Each number is 500 + 50 x the weight over its row's rms, rounded and kept within 0 to 999. Layers, rows and columns count from 0. Numbers have three digits each. The size before them is the row's rms in percent of the matrix's.

# up: layer 7 MLP up, 1024x512, rms 0.0293, rows 877-976, columns 192-255
# down: layer 7 MLP down (transposed), 1024x512, rms 0.0284, rows 877-976, columns 192-255
up877 100:496500550517424506487570519606553500514449403482493436556509434506441516494551519505565511497474515439469518373567482501527560515475572517539555492502545498510507507528382616472589494480551514
down877 102:493490435578533527461476476480528460408525448441471555454485406517503536536474487489481493562510549540541516523486568539508496525605480595487462494498639526541406552508530447556449549480525561
up878 104:508542421549536450471513518475493385440524449483536600467491477456477485471528502510601455662535489540575499579436567559484474507525575507466503493516440570469526490561487448491515481479505460
down878 101:562494484490533533437460503540609548588537539490518517520457489508481480490551541496494464404461486546385545536476472589535554548465491514591475524507507483569468503443420497507477547489513497
up879 086:469495494506513513479616511531480403504529462616503480554486542527541380475476479532433476534541456525581529529604602445623450504493546500481481495507533473446389429551498460514545538495424547
down879 092:485427591517528453500473493510546475482520503475446445455484473486448547557488496500496548515452540473538579524383444539495489485522412456468425559493472529584584548474570451469496457469501463
up880 105:493480500507512502585519564469546440416543432519586540413524448481522534436521460595518549566533562568547425557514489474487496434547528494397498522404486510468501467539567458495534521567450508
down880 105:528522436477530569491492533525446520554480490560518490516415507399461449400440452486612489487423479405552511508524518498583469452512453524557515507482572507500501456583565417473477515416434634
up881 098:450424370619561498502491544588539504592667486466558569519507534458568505406523543534490400545509445584540525489514438516568517436492570488512523457508494491570564532475486542406507517552514518
down881 095:542453560466531531509523387571593497542481536585580496506452480531413513518440476478373483395524454524505580478585540508419546481477512526485480535464523507469520484491485543515472651464506549
up882 091:520552470521506534495520502453458500531514514540477490428504443423407502570392468511517476579508530496511532403388581522550592625525543550393538537499447449484456648419470507542538505409537614
down882 094:516505588570483471488399522520566521499484514458495536462492486572587450447559579464497485505501435469486507592453494558499420466411449453523548477456531503605516463456609494476574507542479519
up883 099:572534484542560487446459425490486520449550436537482595548451502438474478445491491528581475511517530573404528531466452511577560505476461511485501452471512500570471567532583435525624524523518556
down883 101:442393486495483506411368461420469503560472466515509494416508531594498495488584548548445547451449448533539448408517516544414502517597493451461457535556575481510492489576580551444463495493570522
up884 104:431463451491512508507579471553512475469419533526581557598543532507482502409524474527494443564410449577563503478466499460476453525532517501499445488545504572462558522442513539457470512425444474
down884 106:550500568434510582523527599505431542515524487449531486478529551375420477462612451546488504587416574472510548467481347542492516447430429399479495460479475497541476428606491546485523533497454463
up885 102:573485523523538473607496409536505575554440516502574514543494557492534547503501530463490586595514427505450511536509571509524525578592528556521532492492590513442466421450465424482560528601435383
down885 107:567512434514463670450469456480497519511544518499560557457459540491372556520634564494524532499599464531514444522527441442496398485504540490415495503555513501477507481486540513630491524544513568
up886 103:497488529465507385473462563463530451459475507547473534578483409467496533514417537466429539579462529524506418530459473558510482434563537504526556450529541491499520470538451376540495526493591483
down886 103:510507527514512441493533520591530485443525497559481458517385438375461543509469565513442517501513573426583466519536433545488492496605528551514513606491545504586497554467438529500473434509476480
up887 099:492471397426407570537590576534478435563447579484569497483650468454446490508502486450478578500459428523515504503503574485522454586441667476496523507482464465515449494480508423479642448448399490
down887 097:500433575464525410485483467618544491418529469449526493486461540424396512464572496518433418377548545524493582462478473538506551579501494495489565494558531445493546517572498538508501428569589498
up888 105:488469552464512492532510484448451504453472559548486473534511494488515555523440564455496621518420532535587424556491476403505530471583502531475531480441589536459532505428538446469564537419532553
down888 103:471496510549420484474540392489496476518481436503503481528496537512555500439531431546437619545479495482415570454447502509539531622424523576406491567536409529514474479491493404513573404488566416
up889 104:519526513468433460483508532480567578570484513533528466471486555474464507490480535489491560520583521440405513460483437562557572550505518490508595533493597568492482436524541447540426521460535485
down889 115:526425586465474573498564572522507553524574490416484392519579521377501590513529495438600489460593463434542476617559443469492544561534450464503534506503439508551481384486510570485468462419517538
up890 104:552525593490456563520564503494500477573491600522480553609524469450480494522498544511439570432436501490490560577548496594568574411552609440550493495501531522512513477500493549521539510429569443
down890 104:563437431513530459532501553439527516459442476484530552523563465545437535532458559563484468467502519621501491488504580471475529513389481479499472500555547400464574569409592449558542519537524503
up891 110:668494471554541465523478465494424495480452527537474520458474512468500532506399453487504565495426559482474461441527557568555468460519554416586442528461484533472500557498530494487532622403455440
down891 112:564514494466540482534458559434526524457522458478598549508488488588566508470518586578468486457582478470569519480552538606490512507600576603464476373453509520559574505507489475484490454491500487
up892 099:580538440461523543456622473490488438540537488421523509540506451471455439461516476515467563570559444475414432421463494485523516411510519495437551396538440513484541461511482563536630469540514562
down892 096:449507536534455517504444461545446508392626421576511380474517573514516519513485506555598398427399491501566557469541506559468491437502524466472477444529555479522506494529484543477419514493551555
up893 097:481548489550516525426469449555468475452514510487497598446451469483465579475544552589456427531383528484522539454465465486496475508569599478553477481439387481539494448527502472452520454400552571
down893 095:561472492449543466593465471442399499520509439503533565402558589429485454489512421509603496461569553559595532535475523522592458546433547456594520487509434443533421507591501540521554551605440508
up894 093:511539491528586473430547513533513467532458528447570464474489540448504476358517544504565525524542434439410469502468417474449462458535481508577464507450514480542498485527544482520521515502472564
down894 093:476397478485489527535442562539498516547526492539394577500467458566491571552580543550493520485459531572541472505559486479528476450566563487465527499504489475492524479468453505506487497426507452
up895 099:557497503524518546486576526542433410533491448528487472473490477460474576420553530560550407518476509408440483516524402436516422545582567447509601435497530472551626539470558442541456488488435453
down895 095:542464527499496484436480477492575506435537510530552544482422517478436486470443556511489540538524521451572496399527525605567556445515515504364534527539438476509503376521481570537472573482574458
up896 101:449565525470405487501473482410439515494499486501501489542497475452583523464451568539514607416541469444584466526535519455496472483628487495393457511555434568437468474491518525499498569519484455
down896 100:404473480509504513512412482598586377521489498466471535476505565458494466472521469421342486430490512471557497453478442598455393486495510581540482471434457500517590465531429538460558513618535470
up897 108:617449447487529521428560550455466423530537482452488483542515482427503526606513560537535617500494524383439364487460512444456496523493656469408497560483500470586568460529448460489596519540580490
down897 108:450503570505456398541482513524509480496524503507507413459477566654625497540530537510572556439495530525542517516518466560447459428456511487581518490510515456559491540360468552493522471473540467
up898 104:534543490509513473487490551496537578526496509464520517503524554434480511453482489574527536440511404442516465568491547452471525556485602512554501581526488461579464530535476513566510478485494498
down898 101:510549557486539494481520534485436473473519494508461457501534458451541530484561521552584560536470574479476595598459455461450488459591445532500529507500524448587519586434505479508533492425500476
up899 095:544460502558477504486526530430507486473410474506525550436527541513529514482533486489532554619513511430451501420520559456529536591502493598512415446554488426427490487529467401435530493514489596
down899 094:418550564456513513523546401453400494477567536447465423486494486556463468480468501536484451469542447556579485440578497475558529541486511531506583514443548514613468523553541447592513489525507475
up900 089:559487417541494509498478505556524582433560494498491531495470569447544497423500551508475547516400471449546501482436446608506489577531470406530483472479437442496585558527449487458491497488360543
down900 097:505436551463450512502518532537483476466408445522562530548505445349552573401453492508387467550534463550466491605417516482455463484488508509523525508499447518590511461442540435588387518436524486
up901 095:440499462415505523498448521504462508573515556572526513569485517500525513478503505469498505501462541495540478481530476539499409459509599487569526496452514526488480530530492467463541560513525471
down901 094:532507567449414433538543507530426559545587470501533520420469566478544414477498496491536448524513372479430530612463454490498456461442516496464530495583417477507480565414559456525486570469509490
up902 110:609481486408524521496439592476560465459458537464467484442598474466493615448462557468539494560431431464521517574509452441462479461500474471526535443471488507521465391436575464561487440450536584
down902 110:545435494401504540529452470516501470503476424499509535461519482416550500534556406506513518452493590489494477550457408481503522498420562440595443508542521467450553516523420496523433516455476489
up903 092:566552436486535540547532558463488540575518549501515462475525461410499540488467514482538410635525498495536525452533483473506537539619504524544555536520475483492594567493636422498461620489527438
down903 090:497519617517549419564527542533466440458547448504484466437467508509471464548472438536454465404411502487417491532482481496485551579455559513549554438415537462477503568445405590519517452455463429
up904 112:502494506579436526527542505494504521551456555550554538579405434470479446485597491484528515543373495564467472604523575526516498497479527502474559505481501499515571483461495517487514490448542485
down904 108:501533448487506530531514486520505496530496588470490512441451543396427359559493460426524499605489529632511489551572491574495428417458548450496466524494396495503504467505504421522445538481545469
up905 101:547470393472535512527526385522508430415487440582439506510483510455464445498498462521491520549551585418426531584437500482460511492580529510488531425540533479607526498501479569545505458538438541
down905 104:504432525504478532505375431511460521502469488492453585420532539417568545534571594428500516544545507511410519500475540420441461530445489535507476541588506527485492495517424516507477449471487493
up906 100:466396392496476538528469565507520558552463544497551454467632492463471486466477487464613521443487540446502431492548499469465478445522510506502605540466579567460498498476485458495522539583528490
down906 096:635547469545456546527468434436452402518476570507562514493483507550500602531481546525433496427506538557592427418540392524564550426506469417552475523488481521410424377515506540506503457476498491
up907 095:544424495585566482538462540505499462500450510521548579510540442500612528429550527566586510515514426426494570582378507450475462461534628440441502452540539484441513450533476509500565455432596612
down907 093:524579500486489485450531471480437349538469538442486487466511525536483574517499519476505473560565513525490473555502485478463543546435494510531483468497588503507482508457509495464549505563490483
up908 104:436496520483447530442445522493433483404452480491405458590604469449497479521460563512581613484474457443520412474498569509597499464512541525512564436488481493552539434470504507568478505357534532
down908 108:582481539517500592561565599549598543534506505473489492482487494426484559425481391518459440445500449410506533450423550464511481559511520480430501526485574434429451405437560484521556524438477454
up909 106:609509547506453478492495510555531571504624521482547521475534581438454524516562498573496528490532470461521440516538417530529504489439573597565517597449518399552567528492484558410538462556578423
down909 096:478565509510441465544544487447450550442428379506530434454494505569481450450479509511531490505509490538471526528526530550439484444542474525620404422569408465509526456547526384469493504494594560
up910 096:485438520451421533502587548508686522488531567521538476574533478509419495590465437513420543528578509468559536386588458477516435551630601538448514500523440562562491456507472494481569509552542473
down910 093:468525468509520415499443490455479457540506483501500479477592451627510466544505607526499528467562372480382446511509522463489540514487484514547598500443649414507390518470615512424397477520468451
up911 101:446536440528501602516584428593595587537528577490502480435432499419542599518338482464459517569519481531561527510419528563437499467486467522456461531510495513502535514467480501473476513507533486
down911 099:379420565477464463489505487473445500482437512544577538575487564322532426583487471322501472422451507531524473449486524539487573560456417529451534438449601446463456493434570506564488580514520439
up912 102:480481600537375547514507555541475481552472497480540563550505423474512553530523476472472490487462496593449540531505501594540449512487413443581459516526547385604476492568582524498493519478536482
down912 095:464463590493397554538527508531467500384441458496463543506416510544471478530452417420534576503534490479525456513494462493548580464542448481462563456543436537504561484523452555598485488524654528
up913 102:508455565507494545459502535442469511438465501575604539417501559465528613502502523485509549487551420542488452436336428566488489431499534498515507539523461486483588502453513555422511464429570461
down913 100:525560402483564508502512463555525532410515612398529518457441477524502506496548508499529533459504520507561465496521435533521570414485515581569474506452524445457473556495520464514497519566434476
up914 100:534592418555530457572552514581471534577486546470559560482659508462527408491489537585535497566341509504503543516438548519418489426474612516564535547499565506523532417413445449465539601559532512
down914 104:482535587473522493561488518523472454515551576499530484496561503362428502488472444473533666509481512513501455452483447380517524505459464490464484519527527576527417583604554504527467463478514444
up915 099:543443514478467539419490547562499510509623497499552482519466408402534523483478581513573519507363491568503510435458496523521471474429624547605483457461489622492518444466545610494645539422479538
down915 128:487432490560530506528512491478502500507479455415457455456433498438431551557534504491487514448553507468525467514496481456498485563383448571419488577463462456520474416461624523501387477500514601
up916 096:522482439412463446480425569520450507503487505495507447537563473512553482453557541464580524520557531518459578484427494547436528481516514494519519520506555491493557555421509511476511546517500532
down916 095:573474573522528521542512390509448530568520510521548492503556459541430455441544419458457525521489465605450456563480507580531452479453478580519407495438459417467480445628520554447452547537489499
up917 097:517449514452528479478510500400487463440421511544620523490549406508524499573566509435628620532446485450465495592506515494539491462499502434558455458499502501497422434468547480541570557337530545
down917 101:488544442517585473503411463430545475512470492490454493483502523505427452506516506549516507507501491541442417480576449493451487457478569589475539419499500538486558466549540472487474495479578562
up918 097:443496434506520518492538533531505581437550499521581398473482546485476517472506491523421499557475374549509478495454477535439519538507548548454535500488503457500538539470567598496547465411595536
down918 095:434534546446524391542526542468565540402486517499449416486510504509452370538430543553457514535453544415476423440460449564436507499507454485471505537533435455461426544500496542574496532547410484
up919 098:632577441469518491495591530446538483508438414565521466510587487494476439486563532502460524543459474556551483520475496573568457659523527567532508469524527484430618588486537400404468448499459519
down919 090:465490532434445524503482534532435376522459486510527583543466445545495500469525523427443544480438574601460530519478522515552492421433456576437599402480509516531465550558506462516558391456625451
up920 100:512491559547492547412441546486487582431432538540494610562516535503526498494490480535554454593486449448517492557483494543503450517541490451508569455432539454464448528525495527540527482442492465
down920 106:514498477429482503509456445572417566533514524578405498524483510474487519518457496548597514519516503470519523478548479489523522487609454553436502491464520513592522493378531553524424506492512492
up921 100:538519611536442527550584479547514472517577479493580522456513516451482522556492495461474505579442428431385479544507483499479609452490563431508614494495494498626499551486493508546490495452546432
down921 108:615496406457468510424462554465517527496565464500552520506433433442429474389595443572508519506434514454516530531460436468464550566502532450495453597578506503534476477545419472501568504598441548
up922 100:514446431562604399552486572545506462412387452486506478520482487412527535549474557519528492541437441448444467571541515496474531432522485513565482478543475480596492561408509499405489501518557412
down922 088:403542523531543539548627462510526456494572588444552505493595414555511552432472521567523515460400570508443585441446427477507497521475521461522534516469554533498459524505534443585567432466498492
up923 095:526451405509429496384414472479548586549561473414534517529524471489515583478496460495489605499557471518483517518482559510510446448516575486476585493471572499550525497453514454471464570482540447
down923 094:498551504575490436507515491513510511503482556509495506514377470585520388453548478535441476559466544548486493476526496448502512484522547491514501498604431565517467464462465440498466505446442481
up924 100:517552572517561559462502452594541512479503472502500535482484497465523552490434579531542474634515433363444482535502481479457444578588493492483514451561569546551477585541500519427492557484490404
down924 107:437478456480504533434475463460501486583478489536483486411513608407469496468532505479540521447480480481497512510500514525569459542386516531460470529429437495535598502451542503507528581538426516
up925 098:486516497584391494449452493499502568497499429506585422494517494512553476493529516548517498442509403485421416425531563580454362343533525446572485395545478498561454563448471556529607430431515471
down925 105:490538495474544532521517472514521422489488518477508448509536526461461569530425479451490471477526567499543458472447514414518554513472486486495526462491550509505425451607522502510452475430518494
up926 093:491492427461520486482514555493539502446544376599500462613502457483537426493513438468479485583484534511533493472608519500532426430571562492495521380530472489500522567495561641523472506503534531
down926 086:552615487505498532523483425602565397530521511507443565450471497631483519556494475534522502433508468466458477496498542521542463486420455494494497522445470508528424474552418444508405502444483467
up927 109:567457492517498490578605505469449537545520635557455485458527504470540566569375442499582479535450519502550451516474547528582535434512579457470474447504474506494588471472505492509489439549436415
down927 116:506474542555468534512493534485500570541501478475496538467475469372519513468588490399481568446447453509470641468446538533470514406479452578497436502479479510540516485486623526417607523459544514
up928 099:428485460474518519415432507495482503536486487669557516524512465487512487512483455509454469488450523531601456483547491468599385541527535466580523505496546460470438512395538573561542526492478500
down928 100:470554539438535505482468520530486433435461467477398576586456571538540488402529486473513516439474504518480497503482485574480569375463428475453462509452537458517537356561548466591483527492541446
up929 091:598511440553498556510487454486566516450580506491518539520584498449490569443410427494412451562511541522453568543392496490468456466503481606510497476539510432459556554583429522528497431546463541
down929 084:506485467369461537535540649533471488535445452541514517497498456354544501523537546428477572437540461512460492496484570581559544493527547383428487505564449490630595478493487425492511586539556428
up930 097:541452503466471503519610503367406477487560482498538462561501475521362482507401504475514525515486507575588549537463556522597546488541545559598492539467562462522550516559466419331581514422484537
down930 093:560557546480535472455546479458533504524529587526473504492484469538562504543491444480547484528536468497460529532550510540600432497548578489480489487581615477529418543522403548502428528539505433
up931 088:523496538455505496505521473575481496605545576484501520505497450448499540542472489490529454564536464578506509456488424531562507472494478454419519396511494499542550389539494520492546572528526506
down931 090:424424469471509418469522480444510481497497450532498509520470398539535523512512536518551465479531499508478484481567498489529598543498504532485380533470468453536518540461605428412407520545471499
up932 097:572520467485482459480542524495567456551516473436457541503514483489391491394567409521416485490567508503502499493451452508567412523518574496457568521509477504503513540445505476395496472552629551
down932 100:524526531547580490463529496557539472523459519516419536496550459470498529497485471539532513478523591535470482489515466522577529477516459543521448560434475542505594554471453491483498531587536412
up933 102:546547445480517525435490542458447559597573567453476516453471493414581495563525502532452470467497419491488501479533460609600536509523543443451506575447553463461578487464495438482541420500426423
down933 103:519408518441514490506483443445506603491539436474563500483427533483490587472571427390522540492498491521524577475379540524451452523518389597470464454504453434605477506455580540373513482539378548
up934 095:620482537468458471497458477494540487569509487487467554521573508511528497529450468433447521525460419588516482538469556485550447468516475535525484577492503472501435561568511514456528558482561471
down934 095:545466368458374475525513480604398502445437541507366482478505516502497433553504480466449470460485498492534486492507564561508523410439508455471475540558463420446496492469494434524491469488531523
up935 104:510475500459504526502443557528553487532484565486543473435571599486518465445453556574526633548501491486553474572530550506539461378461530514456493391491409566484562451486472575527581493529531590
down935 098:479364448547501385468514512470515596420494534484526464524411512669564406460548449436551470535484531436567508480553450630510576474606455383478463511501562451485461660486493588618498547461501502
up936 100:516500447500468507469455491537523532517498457463503566538413499451542512486547473526488483531476494464446449478563511470564505469470558479497528440535595525578519422515554508595582447500473541
down936 100:540397522463448487519483533525521480495491504448511474388533556370543493547519475433505569430459558444602536528441504587418412523539468533487502498505471494496457517493562470450439495523524566
up937 103:545559516483441507482632512474492449434395535496514488495465480459510522431462556385452583502503441499544400490486511536479455483628510523533504481504544476466510467528502327501575477476501424
down937 105:353523505463490578530567482503571545488569513477527535555472492479490481545456638516472514518512411557450478466456581515570567506478551464547470535378461554609509568507545470481493512550471414
up938 103:501601433547497539537503594418547418528489560672543503404512481495453539580486417509519556489560507484541491541506563504592449510506526591514530504483479456519529531471578421499558416409476489
down938 097:491603509435529503533515468555500522488528503463456510479422535512506527478523515425572424496538475464496515538610551397539467515496445600492545514519509515555564477457470580464475620663534511
up939 099:477473506496500506488396554480570442571498530557486583580497466467503542444527399457509497460477490462430494443497496484474456456515521531529547478455528563482548520486427498556449545525444551
down939 097:561381436442442551588569544525454621581488445451567547418523492511474454517473478431380565519521476528485510473486500520479519516504539424471542447623426456530528509517505516437546526512516549
up940 099:499528536474508537489500456484463495640463562479533468604491526481477542577451514534417500577540360496517471482577409468517435536641490561540566376548433436474505486479499423538523415416597454
down940 101:509546474517478539473461512583456561519486557483524482480410464499518621508464543549476529461458449411482541533553503445490551479470536558480611541528470470514566435544513507603534551596486536
up941 100:600532475516484489468499490516533439584560480584417499473606534483526466478484554485520622477467386499497406558448438462552432544548470551523481535514477497502538521577501418369501417530451526
down941 095:473560547473458529551393502570545406493525502511457472400587532429549501452475533614541537469563540473461507543493492409414497512519582548432549445526485492406478518511552467617517508558518515
up942 091:561539596459477513507501539526445479430529509524511591483491451442627552544436511486610457541452435567567593492567520552451480479538484539477480515522447484590465434444471502563535581491502443
down942 091:422476510524513476440496465510444520589553511485494507482443494617392476575494497513434449529446446478437541551578484484501492438534426518413482508522499517515448506583494478464411505413435530
up943 102:551440538496509525447434509496514482465531473506535557530510539480458419478498534516434542510505439409552458455490468616515525465563499592478582472514439455536481437574488462464497518477508523
down943 100:500483492467422521474468487528568511535480520528542467501483449555586510434514505500506487530462400542608567431545526545564509465532514491504426571520490427514488480451549454474515563517503527
up944 104:445448310508585474496578461536503492498456528574413503487485506466452520488560573543505606475533438507512450540446555568540483533513499509478546356497493472530585558490586505475572471462430502
down944 108:508535502453547594487536426470524466465495543416573366563549434433527470493524460450510438533476433487535488443525632488563464480574499389417389448550563405557516491504577418463460536506458541
up945 097:493422571503499491441581509529499467485482515437538536449563453480482528481554459578403498539549412612482391529509518431444597358514538506536500563498553522476507535553545454516498484536524520
down945 094:515485513411410553547473518585495602559469514414496531506486465518454529455527542395512542540466447454478464596544520514544437554496486504443512552452428521527561520490522465475588510535475427
up946 095:579486481451518536498502493500516416538449438419476480448431514501478498396404503474465515567496486450492539645442437518422483521483556452483519502514547530587587488423545470501486582518512538
down946 102:490501514540515495487459504360577544572516562569596441608554495449492502502554482525440482469500440577464492477557439454547524516508545474427471536549471528480559416556580403564454521482542497
up947 093:577518471601518501489494526603417503554479573567533534485559530512565520454492387529480468546496473464449525486506465462481557519495505472612555393541438509419523553449634473502482527510498514
down947 093:530482484447568562515502492510522522490542478393532552481456490508517540547593585481436542608499504543417544518403503510536426575481512476477592493432516596582348487503447477428584480438452542
up948 103:498485440417508571390547506477543539489497633534433516500468508469483494457489464492507573519409508475425446482470478616551461492460479499538473571491479477488548444507469512462570454506505454
down948 099:508507516546511516465502420497514529550484500572501537512418478535512449552631563525494472540531488509571452499617503385546485471487494519490511524483479518531512513604484522496457486479464525
up949 104:472559430558505556516462452482545559522444499556435565519435498458556479496559499602543536501513465504512411505483482415515540451505478445523438470484474543468502465599566590461622498488482538
down949 105:535508499486590583472531434524546519614526474522353451442478548476507536450506472444424512539529561567483414543485427495514447555459625464420539496567562598510597540506470491449464520551475397
up950 103:445413456519527447522610571552565520468604568469496542470523459445583511506451503391492535553398479442449520558516524593479438543537517582476512486465577485614481449488552513453471557494542431
down950 099:541549494565398535473539530525419438508486561524481507436521459498477439520485596469444516506503514422470531518516512506401473499466569538562557512510566501469527447534518515447527416497502455
up951 100:559486545474491471450550488460577556433455563489462528421497510481555443519434455515471613591456472572512397548478482426486454571497524602526420513593591557425484429390512462485556415539472426
down951 108:601506516431443501559565458560535404522532427466568512512556517409456502484555477513438404490577490490494490552455532473547544446454426628459494515566422440550523493512502550651483534529498525
up952 102:514393550489547546478496577417499471636405556572561544470522510456467530389446520543541526611496479513581480572456487458551571406470504527541487565485514490544487573486549412503566547512494455
down952 103:488532543545557511525563469576578503549545464539424482472531530513517500588565499577556472455529530547501463544513584522531516505481532517526559554547411415547505502512372528518490525540593583
up953 099:482487508585513503410507543571497460530556517466576536531582482464508500491411507552477476583469441474514545517443500542560502520470573593435424485449515447494500427522489460498503464486420508
down953 102:479470468505479500522540428492463395534476492512573540512465492435404502527419519501502489476446559667523533470499627414444441566511538411515498554495448494504516531516540478431529479455538451
up954 093:576540579578346504514497562576440536478551453559549517505467470543475510539485432497496483489433475520465336513475493448481499503512537535487528550449507585520547561457547490558545506402457491
down954 082:483484467495658515555508441603610466444499441474464398467558512789562543479495487440549451508539557471526515543562519455535432463485605444498488446474550525553463516558427557430494505576575457
up955 094:499524453509460509511452561443478510496485537517461527535544463526530531472409488493585560539390530479520413550438500589506473518511621549466497571513575473471452523527474451449539508425499459
down955 103:464498530448556521604488476544510469571495586450536398429456514480477496490524495474493435441352470537520520465542476394567460543463399527523488575464534484495497405480512529542520541539500443
up956 100:568494482484497465567461530633475524516525544565512546451481475454513509514450491481521488571537489408593495612520594529527485523494572524430535511415425566515553498557548499518514480557471468
down956 108:532526448496473453498458480517532524418503469493484396495548507493522444507537506479536534509530447541450543518595494435454529464544472561513385524552487516465403575466462478440393446566494466
up957 103:444506520484496420568406525489525491474544481429561443531468477439544544499421543532445561506436478505519510511452541475527527564492510515570510498554503401514506528499486514451539492540531364
down957 101:492584479462555518484456438512486475539434451554505465484496536344599547515497495494450532511560471486478422522557479594449507507424520414479516560554456545603432462530487467531468497479499444
up958 092:493561508444484522520521469474507409462539486482483541512563553430572479545508547496520462520549529526464487556417473558570429544545544540614490540452483485427518490623506476504560479494574573
down958 106:518407527414481496576427471422505478530575520534544470558485497372455520513516519438522432411529514474548498452493523507431569490486524367536500530524467474486627496577544513595550537474533541
up959 098:473415541555435555435363529472537501518462526461540466605464378502562615486486623488494477509548471526501397509495468458536467496470523485498459546504521509472531430518567517573537578430581421
down959 087:468517470516645440453482531433520516571502443459486558464522527672531448426565492522550470466450493533469592497535521535497534412485503389543490518522501517514425571501514468507577434461502482
up960 094:591517444532522484489423497570423510549557523480534511502545466464535507566544515504567573509506548512427497449425517527611456478481551483476506529600475502490635504562470507497541525576481454
down960 101:505538471575570517487589428423407433445553435472484476517445517448512586531460465485447551454516569515547562423492397503468530569443482415471550500471508504592504474602513473535507418404472537
up961 110:483537486508432548428573543582545417458470488548520524503497507488468546557533444420463470565519414563451455607451494593534475510493481464501499487515530457546491618535467545503494541483626452
down961 109:529477494433505513518491443510456489509471530465392440517460457527497555505555487504619539562457424568518459482561507520487534431456560460509524532511508427461458425460491462481481494502559522
up962 096:488537429525478483365460457462555447486446474499463507441564473464506568507392521534556502500517521471413514514486530500548412479560510548543548543488609521429421456517435425475461431501415572
down962 090:445471537489443523505548570558479540552528571437496542515420477466553465401497440448420461461526428497635451456498479492521515446535501369447476444530424499451637494505572544578440499550449438
up963 103:505450483516549527451654708527586446507565492580528485379565456442496480461512441453507485529478522464490376539453486565656491411472635487449490453464479523523503456608516437513478432459446461
down963 110:470464499505514584547499503418444487502505505438549439514563436552422508521478491516427525461457582583510591448595541519480526595590477499556423455529462426403526526474530435513535591612585589
up964 106:602451446527517480527552533519518556419558579466467505422563473473497540499432533535530527528502408524553482501499498573489499462594526502489442405459491482560483435521494537488568449546497443
down964 110:554519495474415468488428518546545381466483512508579569563512522466477570544572589489448521511560562473503507575537534506528527568465444565469545559419465463535460490477442441456477474562436545
up965 108:558549544539509488512495577507528540504539471509511603509536491483540559440441483494609469556490453513443520577469455539503451532492520546507548518520460493425533491466565561483549510527476469
down965 103:498501550536497497508531569463499538440513459448529545438540438530541431487457530438569524576473466556450520438442546467475482492510544494560378484521516550569487462487453522561639513573519540
up966 084:475554605432464569532490538528570517514527484514530485575494497455449538420429519465467548482511515424497576505460453447472519456457543545562517437562467498471469432536570564478479445471520502
down966 085:563473495505474590462476627526430526495565527533375447457562371655561566436488458532547520520534441526561470528537524518511475587502513583462514572402491481455590494487588424457535475488425437
up967 111:553504539506473441541467468463549526510517450427450525508479482447484475435514491490446472489526490484426494491502483552549464447503536490517528478492567552483450473507432475550532563502454511
down967 111:519551597452506439458507439554467438517463506432537434477548477452548493595349428421486398476516509438587585544542456459525536559576514489369515527442491470562401531597510516405370519489429445
up968 103:554502431484479522495558532550473548546524550521484610583591467451484554494481554552441508463496527491546544613479464467487465534512562517522599445504518523565539452459492579541519477484553538
down968 104:516517478475442550522525537495509540530466487455513528496482570488456475484498388551581511476511366524576540558421511441530496530584478453448530630534434488397520556509494445506417497458493507
up969 095:564491601411385509375479387490505451507572465539464583486490487437450528491479521486472414559519373490484417497460539532525482517614545602426521422528473528416572497496540441421529511498504521
down969 103:552498414453489579530562573490394629590451487496559450507475582320578532506500464431551562447442533513525389544502505434563544608580474527460435537412480518548553493499522527441467496520518416
up970 096:552493481466533509433391511510480463470393512490473525492559578473467422513486537448505486440465477457497485462411524534452496546572609545530481539519522545456493537423508474470656465506518523
down970 095:461510518560433531481533493557584565515554551426628534527612480564542570506531549481545597547506491567444486523434555459475482570502477435503478490514507448577446576476500508449413525443579468
up971 089:540504430553516539543526522613497390420477574561419476523611426482559476555465472562441474414543524565422490557471541555440488496514626524562523577331477453514469457507562517597575550582520559
down971 093:464538483435505514714482421492449460566513588486515442435459508488407473422420342512517475448512464506579504448520470468486506463515382456491484470582590503457507503461505528384449542477471480
up972 097:551553520410569483510469508527589490430449546594461512513481506506565543484445436459564568490484411499531557585465472492456441416536531451519600537471606497632558513529545450457513490446492478
down972 099:339595510536480507562477557504448481501446519438494491557465534460338534531513470388480368525491480402562470533519469494428503537429419467571435529521510485487602499484406439481472573552479487
up973 101:500392448591481561452491547456447479475488499543415540538489491444484518436494559482451530534588463607454520417517449503476522442517583465636528468550458545476486541496561550458510416505417456
down973 115:458432450474466545481474390415463447490463399560449552539541482519454482534570537533562531525554508533539526504499489494614455556427493469529530491558528464484450512501502453493363512518512483
up974 103:486462555572567450546510619510542479543545505526524624457514512466456527435434476485460522532461444515508548583418493597479571418477529529501621551478488494598466484512509467470567432495542429
down974 098:514458479546451411450382469534439472577567423366486409430610558621493491446502484557581502525479471492533450460427507507527402582462458493530553534494549496624580537510465403611537521469599467
up975 116:588460465489496507445444518508449528557526474557453523509544488455546523468427587507486499519532482496484493534523442473483465520507477467605514452547482459532572493404448445465533443488485474
down975 144:567484509451497532509522526458505459497493470510436378515455541401401574431492568479505471464503463472543486542461544405472470453421510442563447457512400480476482562406537483591510578425621517
up976 092:561584517567487558434472563487522410555515515453507419528486507487573567543485512555496472516518474532451482482459495456530518512441456581579522475484464587582554494521499531502497446535495509
down976 087:389431521530471512505445509435575522503533481590591451529474498539462375508485493510465469560509514464562520516595528606407528500529558440504490537552563469557493484458528503553611545463520587